Weights of a small GPT-style language model, trained from scratch on English Wikipedia: 41.3M parameters.
Each number is 128 + 32 x the weight over its row's rms, rounded and kept within 0 to 255. Layers, rows and columns count from 0. The size above them is the row's rms in percent of the matrix's.

# layer 3 MLP up, 1344x512, rms 0.187, rows 1088-1105, columns 0-127
size [102  97  98  97  95  95  90  94  98  97 105 100 103  99 103  96  97 101]
[[107 116 169 143 128 104 115  62 127 141 105 126 149 150  55 108 113 150 125  97 126 105 192 142 153 174 167 138 101  71 132 142 116 146 194  51 103 148 127 141 164 174 172  70 130 143 149 149 142 136  84 108 152 127  85 164 116 109 177 128 128 177 113  92 178 135 166 115 120 123 162  52  89 142 165 154 118 122 152  91 142 136  90  88 156  63 141 148 171 101  67 167 172 113 130 143 161 139 136 123  99 141 143 107 175 139  72 140 165 103 117 147 211 128 130 101 166 141 134 125  57 130 136  78 137 183  97 101]
 [135  93 128 170 154 142 117 119 122 104 163 126 150 106 111 130 156 170 175 151 119 127 127  82 172 145 104 132 144 120 162 145 110 147 145 146  84 112 155 112 158 127 167 121 145  90  93 210 110 173  71 116 121  91 140 103 160 138 168 175 154 148 165 170 161 123 185 153 126 100 225 181 168 147 138 149 116  78  93 159 117 131  97 166 173 130 184  89 140 116 125 107 142  92 177 107 100 134 128 157 172  93  81 101  99 127 156 177 174 142 135 159 106 118 136 158 184 132 173 113 146  94 124  95  64 160 140 175]
 [121 119 134  94 133 195 169 148 165 100 138 136 103 150 144 130 110 110  81 117 117  89 147 125 115 149 176 183 128 169 126 183  38 132 176 104  99 137  45 131 147  87 195 107 116 147  78 113 138 131 129 131 160 157  73 128 183 146 131 133 143 137 126 174 109  85 106 147 106 115 146 113 117 107 117  75 121  62 109 136 146 143 160 106 115 118 130 116 143 121  52 153 132  56 105  72  88 115 103 113 106 106  87 180 154 182 163 120 112 166  91  96 121 138 133 119 103 132  57 139 142  42 143 137  96 102 155 140]
 [ 78 121 160 120 156 161 123 144 161 139 127 116  99 151 132  81 175 158 202 144  81 183 115  85 144 135 164 116 180  14  89  82 161  97 149 130 171 126 150 127 165 121  89 136 151 151 104 107  95 136 112  73 137 107 146 104 101  53 155 162 140 113 130 141 199 176  88 145 174 125 140 151 134 133 147 148  60 144 159 175 204 193 131 133 141 116 170 139 177  79  93 129 151  79 111 165 166  44 101 144 132  96 121 128 122 147  97  76 117  93 127 134 126 138 116 145 138 120 118 185  80 122 136 121 134 114  71 129]
 [206 141 122 206 170 126 173 112 172 121  85 149 100  44  90 122  87 131 130 103 127  80 116  97 159 166 198 125  55 149 125 100 129 139  74 103  65  88  98 128 144 116 137  88 101 164 159 115 153 191 134 110  79 146  57 126 114 169 102  66 180 199 107  72  66 133 119 127  45 145 157 164 172 137 171 140 116 160 132 106 115 149  95 119 110 103 154 125 163 141 122 130 144 194 121 158 144 147 104 201 122 147 129 190 140 108 165  99 114 154 168 104 154 129  84  92 144 192 129 134 141 120 145 136 121 143 131 133]
 [147 137  97  99 130 152 176 124 140 107 117 148 105  91 175  70  75 124 149 145 118 174 186 145 111 154 136 163 189 138 125 131 142 141 144 125 160 119 193 140 108 129 108 119 105 136 159 144 163 155  92 177 157 178  74 110 178 157 105 156 141 151 153 147  37 170 135  71 107 139 140 103 137  42 138 136 154 124 115 143 116 139 121 160 144  83 145 175 170 143 108 111 168  95  79 100 127 116 121 152 147  98 148 143 119  91 123 158 158 118 129 142 179 129 174 111 197 103 182 173 124 127 148 166 131  63  97 111]
 [103 140 208 155 113 118  83 188  94 137 110 200 104 133 149  67 143 108  93  84 139  96  96 164 116 118 103 136 106  89 130 142  82  77 124 144 156 129 171 122 130 171 161 139 120 143  93 101 105 132 128 106 104 159 169  88 129 169 193 170 119 122 212  86 145 148 153 148 139 191 126 116 108 107 143 163 130 183 141 106 166 177   9 129 131 129 177 145 187 151 193 173 114 176 148 126 126  83 130 120 119 174  93 111 118 162 124 123  77 145 116 138 116 171  85 166 127 131 107  84  83 118 193  99 112 156 122 160]
 [143 158 145  85  72 169 169  98 181 107 115 140 152 144 105 171 112 146 106 106 113 120 123 149 128 126  58 125  77 108 136 118  95 140  91  95  64  84  67 112 130 152  57  72 150 154 181 122 158 143 142 130 165 102 149 133 136 168 132 143  95 154 127 160 134 147 140 127 184 112 166 123 136 158 119 123 110 111 120 118 122 108 118 129 134 168  35 150 127 139 126 190 132 103 170 161 128 167 114 169 134 161 120  99 133  93 197 111  67 197 106  86 205 111 122 133 108 132 170 128 120 103 190 156 146 143 232 162]
 [ 82  97 169 113  96 133 154  91  72 120 170 148 129 172 124 150  68 100 159 135 149 119 130 106 113 180 112 115 118 104 154  88 131 109 115 115  93 144 103  83 111 151 137 102 150 154 115 120 146 130 173 157 159 100  99 161 120 156 115 110 130 112 124 111 111 114 156 131 145 186 108 121 157 106 156 152  61 135 139 101 106 120 140  81 106 143 128 137  99  66 127 119  96 177 143 105 251 115  69  89 121 130  97  39  94  83  99 109 112 178 125 137  75 104 158  85  94  83  64  95 109 123 178 109 145 135 123 131]
 [130 117 126 131 149 142  93 154 156 173 191  82 126 100 107 140 145 112 159 155 157 129  84 117 159 140 108 131 175 100 160 170 154 126 115  88 101 100 126 103  64  94  89 232 109 114 137 139  89 113 185 179 152 106 107  92  94  98  85 145 111  94 153 121 166 109 121 103  69  92 134 156 173 176 161  95  93 183  74  89 159 127 105 130 178 151 153  98 125 103 112  92 160  50 117 128 105  94 138 175  70 150 114 103 133 180  93 112  44 144 116  67 151 117 151 183 127 185 113 102 166 129  72 117 105 149 151  91]
 [109 183 151 125 140 140 124 119  61  60 199  88 124 199 158  92 145 136  92 192 153 132 126 171 180  78 160 134 135 166 183 167 119  69 143 108  43 107 149 164 139 120 114 183 144 138 112 145 101 120 141 140 145 139 104 123 128 132 101 104 118 244 188 113 168 143 155  36 153 128  94  96 120 138 198 148 133 145 149 146 147 160 105 141 127 122 136 195 137 170 134 164 153 143 113 141 145  59 115 155 135 115  63 154 162 150 124 102 139 147 126 133 162 101  98 117  77  56 171 125 130 205 118 137 117  77 145  64]
 [101 173 113 104 171 138 103  99  83 166 100  86 107 137 120 110 103 178 127  93 159 198  72 105 132 126  77 114 165 129 148 114 178 179 132 123 135 135 123 102 118  92 107 116 152 128 114 120 128 146 152 117 139 128  75  74 145 101  78  93 126  99  98 151  85 106 126 132 150 135 129 120 172 164 129 118 208 110 142 119  98  99 123 132 146  81 135 100 154 158 201 128 116 124 147 210 117 141 190 122 135 125  93 115 185 136  71 127 104 127 119 150 122 157 132 123 132 111 169 143 155 185  70 102 128 128 111  78]
 [118 166 129 145 125 123  64 123 145 132  64 100 112 153 149 127 169 129  85  92  77  71 132 111 125 149 144  71  94 124 170 145 191 176  94 130 133  97 153 126 127  82 174 154  92 105 109  85  77  97  83  72 110  85 145 176 135 103 149 124 108 135 133 183 113 111 104 132 129 170 102 176 140 140  81 128 178 109  89  86 135 118 153 108 142 157  90 111  85  92 153 121 134  58 121 129 122  62 101  91 126 170 114 152 107 107 109 112 136 126  75 131 124 100 113 133 127 151 156 138 168 135 189 112 150  85  89 148]
 [156 171 175 131 162  93 160 115 133 174 154 167 163 147 168 143  76 202 130 121 116 113 127 143 114 128 119  81 160 107 174 192 124 120 131 146  77  89 104 113 119 181  85 214 110 131 149 118  71 130 142 146 130 149 101 134 137  47 133 135 174 113 149 168 144 125 117 125 127  78 117 100 128 132 139  85  87 151 109 125 159  55  75 123  78 120 198 101 120  93 170  80 119 158 105 170 101 171 156  97 165  86 111 148 192 147 122 132 125 137 116  75 104 133  80 129 113 125  99 144 107 173 150 125 153 156 126 107]
 [131 155 140 128  58 102 123 101 160 141 123 120 121 177 150 111 132 131  49  88 108 149 147 126 171 118 138 162 132 145  81 160 145  94 151 176  26 137 135 146 155 145  97 145 117 163 147  70 133 157 137 128 110  98 138  76  93 125 181 150  81  99 136 153 106 134 149 127 102  83 120 123  76 139 122 123 128 149 161 123 149 140 146 141 178 135 111 124 118  95 134  85  65 116 191 138 137 154 152 145 151 155 136  98 147 116 110  92 107 165 140 128 164 118 164 174 123 154 173 127 160 185 163 169 173  80 104 139]
 [146  64 132 188  90 109 122 133 162 137 175 126 153 163  91 106 111  74 163 150  83 112 183 153  67 149 175 112 103 136 149 114 118  89 171 126 143 103 111 126 121 157 134 127 140 190 150  93 112 171  84 145  98 125  86  82  98  79 106 136 142 105 126 139 160  98 104 104 128 124 151 140 112 113  66 137 131 140 156 147 141  90 116  89 114 152 133 140 125 117  91 154 177  99 140 148 175 170 130 107 129 134 132 120 142 140 116 102 104 164 174 131 159 136 180  96 138  57 126 124 160 178  96 185  98 136 117 179]
 [ 94 110 135 125 149  77 164 116 108 145 163 112  73 154  71  94 128 147 151  52 134  53  84 105 115 155 121  80  93 115 183 194 136  93 178 192 172 134 109 108 100 116 138 198 122 137 129 123 112 148 149 129 101 163 154 108 100 107 168 178 107  95 157 174 142 131 139 140  98 184 125 143 160 139 124 119 168  89 104  78  78 116 104 143 123  99 132 118 152 144 152 127 125 126  67 183 167 153 140 135 136 107 113 153 171 134 102  90 109 117 105 174 129 102 114  78 134 152 163 132 105 148 101 111 161 179 129 128]
 [134 166 189 122 103 134 126 111 122 168 175 122 106  93  78 187 224 162 170 173 153 116 169 171  80  71  93 168 142  87  91  96 102 163 116 107 151 127 138 113 165 122 129 182 143  59 188 135 141 163 172 126 190 104  89  87 161 112 167 129 154 123  81 121 110 115 171 122 111 188  97 115  70 102 133 162  82 136  92 123 203 202 110  93 137 122 173  92 160  99  83 140 164 105  92 171 106 135 137 160 159  74 132 127 122  75 150 102 117 149 177 107 124 116 142 117 110 100 148  68  94 172 141 117 173 119  82  64]]
# layer 3 MLP down (transposed), 1344x512, rms 0.178, rows 1088-1105, columns 0-127
size [104 100  95  96  91  94  97 101 102  97  91  95  99 102 103 103 101  98]
[[ 80 175  90 140 129 108 163 154  64 101 108 107 132 110  91  88 164  95 161 113 191 132 133 138 142 132 121 139 140 191 120 157 111  80 144 141 107 177 179 103 134 157 139 126 113  90  83 140 190 119 146 157  73  80 138 105 136 137  58  77  95  48 153 151 161 139 130 125  88 128 102 122 159 138 160  56 117 138 174 128 112 136 161 170  70 154 118 127 130 140 136 175 110 144 172 119  82 193 130 100 137  93 139 138 123 119 104 125 102 138 101  84 147 164 102 124  83 133 171 144  58 132 111  82 119  97 140 187]
 [128 124 119 172  88  76 122  87  86 141 160 106 105 139 182 121 121 169 121 151  62 225 128 151 101  83 160 117 130  90  98  86 144 102 135 120 150 100  65  91  98 127 122 119 127  75 143  71 155  95 117 119 158 160 155 173 102 156 148  92 118  61  79 117 155 153 183 116 127  97 151 123 120  89  85 106  51  87 135 121 131 112 119 146 114 141  83 101 184 138  81 110  89 140 150 116 178  98 170 120 138 125 154 136 115  95 118 109 180 158 167 137  99 117 146 161 129 127  83 180  65 126 131 186 177 189 119 151]
 [101 124 159 175 147 151 152 140 130 158 117  57 155 186 143 158  72  91  72 142 165 108 142 132 127 145 112 161  97 165  89 114 148 120 134 120 104 121 159  83  99  97 132 130 130 122 135 125 160 172 120  92  86 139 103  97 123  82 213 102 158 133 191  96 106 120 126 155 176 117  91 105 138  72 108 121  80 129 153 149 125  83 163 126  90 114 116  98  95 100 110  98 119  99 139 138 129  96  97 150 118 135  80 111  81  95 159 214 143 152 103  50 141 107 194 124 160 150 100 103 158  79 137 154  73  64 105  64]
 [102 116 129 129 147 204 110 144 161  86 118 137 142  70 103 129 136 112  75  93 151 201 151 101  85  82 159 128 142 135  89  79 161 110 171 160 124 135  84 136 125 109 139 122  86 101 170  98 146 168 186  73 143 101 148 171 151 135 113 137 146 132 114 132 135 126 116 110 115  98 189 105 154  89 129 101 114 116 164 163 135 152 106 143 200 151 135 131 175  76  61 126 148  88  71 164  74  74  81  82 148 176  93 140 105  84 106  99 119 110 141 138 181 153 146  93 101  88 167  97 110 110 231 176 127 158 120 124]
 [106 147 157  89  81 185  59 162  96  95 160 187 104  73  99 195 132  87 126 132 123 185 162 189 105 167 144 143 173 104 133 109 201 143  73 109 189 130 173 126 141 101  98 171 158 110  75 168 142 162 118 133 121 117  78 123  98  66 121  93  85 144 106 107  97 176 150 107 206 110 100 173  87 125 106 117 113 147 148 108 147 133 128 163 150 125 126 203  85 118 117  99 176 114 116 161 163 118 141 146 144 104 168  92  73 147  96 121 134 124 115 182  58 106 114 119 125 103 130 228 119 162 149 178 173  93 131 158]
 [155 113 135 147 126 143  73  93 127 115 119 117 130  98  89 152 100 103 104 115 105 135  95 137 101 154 148 133 105 127  81 144 149 111 166 132 131  99 169 164 151 158 166 152  81 154 144 114 143 153 127 168 151 107 100 142 152 130 171 111 115 138 126 147  79  96 135 152 119 126 135 149 108 170 131 135  77 133 120 117 123 195 108 101 180 113 144 103 123  96 204 143 160 134 151 114 133 117 137 124  89  68 149 106 127  83 122 111  72 179  97 176 126 135 113 162 121 165  79 114  88 153 103 123 127  84 159 145]
 [155 197  84 121  97 112 134  92 102 147 109 189 115 177  79  88 126  94 123 119 112  90 123 136 164 123 108  93 129 103 123 164 131 131 152 145 130 181 118 163 176 113 121  87 106 157 136  67 109 121 119 150 141 172  96 144  71  85  49 118 174 140 145 144 101 148 129  74  86  98 103  72 154 138 148  95 134 138  54 168 142 123 132 118 128  98 130 142 128  92 148 105 101 199 124 137 148 148 109  82  99 198 148 139 112 190 171 176  96 153 136 163 140 107 153 143 143 123 104 116 170 160 146 151  54 140 105 135]
 [ 48 143 154 132  83 107 163 165  71 104 151  96 104 172 101 122 141 119 154 186 162 151 111 123 159  87 137 113 160 133 162 128 115 114  99 118 105 141 195 124  93 155 152 150 116 104 159 112 132  68 131 153 118 142 135 129 128 158 125  80 125 150 100 120  82 172 147 122 140  98 134 149 169 148 130 101 132 101 116  93 169 119 133  78  94 118 165 176 109 113 109 131  89 196 120 130  98 112 143 156 206  90 174 105 101  80 106  89 151 167 182 138 124 134 116 112  90 127 160  88 110 143  69  85 116  92 143 117]
 [120 113 164 187 125 119 131 137 101  66 182 105 177 147 132 166 119  92 156 102 117 156 146 164 145 127 119 179 148 151 143 134 157 109  93 226  90 116 125 104  55 148  91 151 132  71 114 154 146 153  85  78 119 161 165 163  99 124 107 121  38  99 164 127  67 109 124 126 142 126 172 132 193 146 162 150 107 133 133 130 183 107  96  76 137 140 110 109 134  93 123 116 104 114 191 118 109 150  64 179 115 114 131  74  94 133 171 124 114 129  87 192 143  83 163 123  98 135 117 136 203 183 102 172 115 196 149  71]
 [ 85 134 107 151 118  74 157 123 157 136 190 121 138 123 147 120  86 129 135 163 255 163  81 130  89 139 131 159 113 107  92 144 148 170  77  81 115 106 156 174 131  86 108  76 144 124  97 145 104 129 170 128 127 133 102 125 191 134 122 140 183 121  94 142 151 126 124 107 141 138 169  58 163 146 154 127 100  97  48  83 137 128 139 117 163  84 107 140 123 104 179 142 144 157 133 123  76 114 162 140 181 108 136 170  78  99 111 137 100 135  76 123 147  84 135 134  99 138 195 115  97 103  66 122 112  80 136 179]
 [178  89 105 145 143 147  96 133 132 108 124 129 150 107 130 142 128 119 163 123 165 190 126 180 125 144 133  85  98 150 137 114 120  90 121 113 121  52 143 186 115  56 154  86 111  73 163 138  99 155 179 139 182 183 146 108 136  45 171 120  92 113  51 127 174 187 134  94 102 101 127  88  89  81 124 136 132 121 179  89 119 130 126 131 174 106 114  95  70 141 124 116 124 160 210  84 112 193 151 106 145  95 142 159 186 150 111 116 161  51 112 138  95  91  98 128  96  47 179  62 134 176 154 159 121  72  97 168]
 [129 134 120  95 117 145 192 109  93 158  71 105 179 146 110  75 105 121 116 126 110 112 197 116 101 127  75 145 145 143 165 109 159  64  86 129  99 155  86 141 127 140 132 129 142 121 124 217 200 119 131 137 100 125 125 155 141 139  65 175  91 137 127  76 123 148  95 134 133 139 141 130 133 143 138 150  65 118 149 161 138 127 128 168 138 181 105 130 163 131 150 146 132 130 157 126  87  61 185 150 124 198  94 225 114 120 102 156 127 166 179 119 139 158  94 101 146 143 108  94 175 139 122  65 107  65 103 178]
 [100 121 111 159  86 123 112 124 146  60 142 182 166 116 128 155 154 200 103 117 105 148 129 133 132 182  99 127  98 162 161 105 107  92 140 112 135 189 205 134 114 119 210  97 142  68  99  78 119 174 106 114 161  69  82 127 127  78 118 132  75 161  73 121 138 129 113  85  99 132 161 116 117 171 145  79  70 135 141 158  61 140 162 120 176 127 157 137 160 123 127 105 128 129  72 162 193 114  81  88 124 131 129  92  70  96 112  82 125  82 159 100 140  85 134 123  93 170 102 121 116 125 204 143 116 185 165 148]
 [118 118 152  85 156 125 157 160 127  78 128 120 129 162 124 120 117 165 125 123  72 126 145  99  79 115  70  76 113  92 168 103 148  99  76 116 100  97 112 137 171 163 174 103  93 157 133 117  91 112 126 116 167  56  53 162 145  94 141  92 153 165 114 138 125 119 117 174 137  86 108 124  92 138 134 162 126 151 162 176 106 157 152 145  62 147 110 136 156  98  76 134 131  86 109 146 164 104 136  96  61 127  80  68 232 141  62  86 185 126 105  84 106 160 112  94 160 104 101 166 145 120 184 202 119 107 110 148]
 [142 161 173 115 135 110 118  79 168  79 113 127 114 193 139 166 154 138 130 187 104  59 108 174 190 117 201 191 150  93 143 157  61 120 131 166 125 129 165 157 114 139  82 185 117 135 119 101 123  74 108 109 105 145 145  82 122 131 190 174 113 155 111 175 139 106 106 108 152 125 132 107 130 157  55 103 115  91 124 120 137 157 125 132 169  65 131 157 154 123 103 147  73 147 211 168 118 162 146 137 160 129  81  78 147 104 156 170 131  89 167 128  91 123 141 192 124 144 193 120 124 132 172 161 158 110 121 119]
 [103 150 129 119 146 113 165 152  99  87 117  78  57 106 188 138 176 100 113 139 189 134  76 119 215 133 105 188 151  83 147  67 148 102 180 155 172 121 144 132 131 153 148 159 128 112 109 157 125 127 167 126 150  94 154 148  93 171 177 167 133 127  90 148 153 129 124 173 139 162  32 118 129 190 141 134 100 103 144 122 139  75 155 122 141 177  91  85 122 155 153 119  77  96 148 110 138 152 172 140  88 135 107 148 110 128  84 172 169 168 140 136 150  83 159 104 135  65 177 132 143 150 124 123 120 148 137  71]
 [109 150 100 156 183 137 121 144 128 163 100  76  91 139 180 118 100 122 113 189 143 115  69 156 190 167  38 124 172 161  88 134 138 156 109  64 136 151 136 134 152  87 154 113 153 166 108 131  99  76 109 103 109 118 149 140 159 123 157 108 102 153 133 191 138 129  91 124  87 153 118 157 124 151 106 106  61 136  98 107  56 158 101  81 116 167 106 155 135 164 132  83 167 162 152 174 172 192 133 134 129 105 162 124 106 155 115  69 120 111  84 140  96  94 124  84 187 102 166 153 129  74 121 153 165  71 101 171]
 [140 157 121  60 136 124 129  85 112 119 166 166 124 133 143 150  95  32 173 176  97 104 185 101 179 150 134 112  89  59 179 141 116 166  91 131  97 104 160  85 108  89 178  90  57 113 163 208 109  90  77 111 121  75 175 140 123 169 187 111 109 145 147 101 108 144 112 156 121 134 121 181 123 134 132  99 144 104 151 141 131  97 114 110 148  94 166 103 103 125  94 147 128 162  99 131 111 138 128 167 100  55 122 121 160 162  96 142 114 125 160 108  94 111 183 195 138 105  97 158  75  49  99 101  71 142 108 124]]
# layer 3 MLP gate, 1344x512, rms 0.184, rows 1089-1106, columns 0-127
size [ 94  99 101  94  99  97  97  99  98 103 103 102 105  97 101  96 110 104]
[[153 142 172 150 184 110 147 171 118 131 135  95 146 145 165 149 144 160 136 134 134 125 133 185  57 185 132  57  39 156  88 167 140 124 143 141 155 166 143 124 151  80 157 129 118  97  90 159 126  93  71 191  94  84 136 145 142 122 101 152  95 131 145 173 141 107 138 159  95 119  68 164 127 125 125 129 136  47  66 138 120 146 102 157  96 134 131  90 184  78 171 107  97  81 140 149  77 126 157  91 159 104 111 181 117  66  76 167 100 135 103 163 129 117 169  98 104 180  78 110 149 101  78  43 140  99 195 182]
 [124 146 122 111 140  79  86 150 182 123 143 145 120 109 115 127 177 113 134 135 170 122 169 164 110 132 172 105 112  65 138 144  92 175  97 104 125 124 146  89 136 162 181 124 109 177  88 137 118 145 133 113 188 130 115 109  74 102  88 142 202  83 139 200 123  77 209 105 142  53 124 123  80 124 143  82 103 112 143 146 144 172 109 150  93 116 156 135 155 160 102  84 136 157 119 154 109 153 122 161 112  97 148 156 164 127 157 132 128 114 150 127  91 109 159 131 167 139 113 139 176 154 158  97 114 139 107 129]
 [105  78 157  83 119 162 198 145 126 123 122 112 172 139 121 170 131 185 210 116 123 111 145 115 119 147 147 202 157 103  63 158 136  84 145 134 100 199 146 157 168 188  53  88 101 132 127  99 132 109 150  92 171 155 129 146 151 126  95 145 108 145 122  84 157 140 147  98 114 133 143 159 172 136 149  83 109 116 156 159 141 179 101 101 134 164 130 184 169  95 101 156 150 134 142 101 113  62 119  95 111 159 128 123 156  90 148 102 113 104 163 169 112 180 112 114  88 113 158 176 187 175 155 138 155  99 123 154]
 [ 83  85  93 129  76 106 133 123 148 169 136 102  83 122 113 135 153 107 138 117 102 125 120 148 100 146  69 187 161  81 137 240  83 165 118  76 174 122 160 115  82 127 105 144 126 114 159 102 123 144 128 103 114  98 179 127  66 166 166 134 101 106 158 181 158  75 143 117 110 114 135 143 119 136  90 110 158 103 102 125 133  70 120 167 155 175  63 142 110  30 151 174  98 105 142 107 178 137 138 146 150 146 119 133 177 122  82 130 122 138 142 200 121 110 107 153 127 109  89  40 116 178  93 129 101 103 130 130]
 [ 91 149 153  59 113 135 104 111 138 152  92 123 156 160 129  43 141 154  91 118 113 142  71  62 143  70 168 183 147  97 106 118 133 133  90 137 124 127 129 129 160 109 142 136 106 162  96 145 143 100 148 119 135 139 142  96 129 140 127 176  54 136  81 114 178 120 117 144 165 144 137 106 144 141 124  86 145  85 137  67  97 134 141 112 115  97 146 146 159 114  87 123 162 109  90 128 121 170 144 110  32 175 112 133  68  90 198  87  87 135 116 107  87  83 147 143 119 101 160 138 168 119 148 100 119 139 124 196]
 [108  84 117 145 136  89 106 167 159 164 110 113 149 193 136 126  85 150 172 119 120 158 122  94 145 113 188  97 140 150 129 111 164 121 113 140 136  60  95 111 156  69  91 193 140 149 128 129 114 148 107 116 149  77 163 194 179 134 105 167  95 147 109 102 132  97  76 147 124 109 117 150 134 157  92 123  86 177 132 139 134  98 114 146 139 165 127 129 104 127 139 166 219  78 108 120  97 104 182 109 175  53 108 132 187 138 156 136 159 137 135  97 148 122  98  99 112 118  80 134  72  86 127 100 181 138  85 110]
 [109  93 137 151 164  88 133 179 144  88 149 190 138 172  98 141  97 162 122 144 107  68 190 167 156  57 176  77 104 135 151 127 134 129  98 193  77 143 181 118 150 107 150  98 144 128 137  83 150  91 102 169 164 109 156 151 123 171 170 126 113 157  93 124 115 106 195 180 157 134  77 150 119 127  87 155 141 111  63 120 103  81  87 154 118 155 139 148 100 123 138 102  98 104  92  88 140 126  90 129 161 137 132  79  95 116 117 109 101 108  88 170  78 153 149  91 145 179 142 116 133 134 154 118 124 146 144 155]
 [158  81 115 142 114 121 185  90 111 152 103 135 131 125 132  11 106  79 172 153 197 108  97 108  90 171 147 138 141 105 117 159 151 116 117 178 150 139 133 105  98 151  77 114 194 127  91 158 170 120  93 125 170  86 126 143 142  63  97 184 129  91 188 104 116 126 167 158 105 110 122 115 170  55 134  91 109 161 107 132 120  55 132  91 167 154 102  61 147  78 144 153 141 127  97 127 106 132 187 133 135 139 154 169  87 126  95 115 111 110 135 110 159  74 183 158 155 179 158 115 169 106 117 133 178  99 168 107]
 [143 183 122 126  89 111 153  63 130  86 104 133 120  91 159 139 135 146 171 137 114 120 151 133  85 120 101 155 160 128 102 106 111 179  58 156 128  92 158 136 126  87 111 152 123  81 127 116 101 127 155 140 140 147  94 164 114 165 116 178 135 135 147 140 101 106 126  59  64  83 102 102  85 137 144 124 184 149 148 114 131 110 111 159 142 157  90 101 155 147 131  93  55 199 116  99 122  89  82  31 116  91 202 114 152 162 103 109 138  81 160 180 114 174 105 131 142  73 149 126 117 109 125 143 159 172 144  94]
 [158 145 159 170 114  94  99 120 132 155 110 120 117  91 161 124 161 125 189 123  87 174 133 103 100 139 104 156  98 160 152 165 112 106 124  97  96 112  45 194  76 128 158 156 147  84 107 165 123  65 161 170 103 127 175 114 107  96  89 183 107 161 111 136 128 174  66  88 121  90 109 136  84 175 161 145 169 171  91 153 169  97  72 192 141 177 106 165 174 123 141 174 175  71 122 130 112 112 146  59  83 146  93 114 143 172 163 146 109 147  84  98 131 107 135 164 104 136 153 107 113 146 153  99 102  96 135 158]
 [111 101 148 112 143 141 143 178 133  85 140 119 125 104 143 136 156 132 140  32 154 123 146 167 151 133  93 152 127 117  63 135 182 148 159 139 123 110  85 123 124 153 137  47 106  97 161 140  28  97 134  90 160 135 119 145 119 140 149  98 158 118 153 117 122  79 109 198 165 127 155 158 187 132 167  95 124 112 153 109  92 151 131 104 140 144 168 114 104 146  49 110 144 158 116 105 164 118 133 147  34 141 111 124 101 123 134 156 186 117 156 121 141 122 138 141 119 164 154 182 140 128 148 116 136 130 169  85]
 [104 113 162 117 167 165 136 112 147 119  97  51 114  91 178 126 187 150  92 103  88 134 126 137 194 128 108 120 138 158 142 179 142 104 114 170 127 118 137 160 103 134 120 144 131 131 147 116  97  60  93  85 147 150 133 146 136  30 153  87 144 161 143 194 110 131 150 137 195 127  82 142 128 109 171 122 159 144 114 134 119 139 152  67 126 149 130 125 125 100 117 144 115 116 106 145 162 118  94  80 134 132 139  97  37 190 123 126 148 172 108 136  96  82  83 137 195 177 114  89 140 135 122 151 131 136 146 174]
 [ 94  96 204 109 152 140 132 121 164 145 144 162 165  98 184 134 138 199 130  69 103  77 109 144  99  82 138 107 150  81 142 114 144 165 130 166 125 152 118 124 160 167 104 124  95 143 127 105  99  89 101 134 144  83  76 142 179  74 153  73 153 122 110 170  69 184  73 139 127 121 118  94 111 128 111 144 114 130 169 106 118  81 114 107 131 111 106 138 141 110  31  80 123 125 129 137 108 130 149  90 113 102 100  72 116 140 110 113 143  84  77 162 128 124 103 175  76 106  57 167 136 122 104  83  89 135 114  65]
 [ 85 101 163 162 124 117 145 119 128 125 104 132  91 212  93 149  66 121  61 166 105 117 102 177 146  94 126 145 162 105  58 117  85  85 166 129  71  87 128 121 125  98  77 145 135 100 160 116 138 152  96 124 137  87 117  84 128  67 172 176  92  78 125 125 133 169 135  83 136  74 198 127  98 133 114 105 168 149 116 166 148 123  68 111 114 131 184 119 140 120 115 127 101 155 143 105 170 212 131 143 132 185 154 163 170 153 127 119 107 164 100 147 120 148 170 151 132 155 133  83 118 166  75 166 147 165  85 141]
 [149 127 136 129 132 118 164 156 106 121 131 120 147 148 146 128 141 100 120 128 115 135  91 161  83 117  97 182 177 133 151 201 140 159 102 157 114 119  78 106  64 103 177  73 147 189 132  91 147 205 117  86 111  61 196 112 140 145  87 103 166 134 181 145 150  88 146 167 116  99 125 163 163 141 174 121 146 154 136  92 123 100  71  75  70 118 101 110 163 116 148  90 150 100 151 134  89 152 110 144  96 126 151 170  96 106 108 137  99 108 178 148 130 153 130 142  81  62 143 158  93 147 115 124 135 114 188 161]
 [171 106 124  75 117 173 160 124  68 114 120 116 171 117 163 119  94 119 136 184  74 144 124 138 112 156 132 130  92 163 210  83 106 165 156 109  92 106 116 143 151 133 129 173 113 114  71 142 113  84  96 124 137 124 138 100 117 139 128 123 158  36 157 125 109 166 112 165 173 139 223 157 129 175 173  64  93  90 169 131 122  82 155 152 130 118 168 124 145 121  94 128  94 167 108 178  99 123  76 112 130 145 192 133 172 139 139 125 219 154 125 117 117 105 158 103 217 101 173 187 170 176 127 111 108 214 130 115]
 [120  98 155 101 138 105 141  94  91 134 101 176 134 107 136  98 104 130  79 200  89 134 116 173 201  75 117  95 125 142 166 139 134 109 112 189 158 133 157  92 149 171 143  41 144 177 108 139 156 123  74 169 123 122 126 107 125 166 173 192  83 156 121 131 178 141 113 148 192  98 137 160 147 164 156 143 157 147 119 145 118 159 151 136 110 148 117 134 163 109  77 107 154 194 168 105 154 134 134 132 177 153 163 137 143 102 190 164 109 173 172 111 169 105 106 126 103 122 153 151 163 119 125  95 124  82  72 133]
 [176  77 176 114 112 127 189 165 135 150 124  86 124 191 102 130 165 197 110 117 104 197 164 107 131  50 127  69 120 156 155  95 139 122  97  16  96 129 123 139 160 149 134 130 129  69 143 122 127 169 169 135 165 119 130 102 176 132 167 165  88 138  81  35 134 147 122 105 128 134 108 178 106  77 160  79 158 151  73 110 104 126 160 133 148 127 103  73 136  79 128  97 103 115  97 116 173  87 113 122 161 147 150 161  88 103 112 146  75  61 129  62 130 152 100 118  54  87 188 115 151 106 106 108 133  93 132 121]]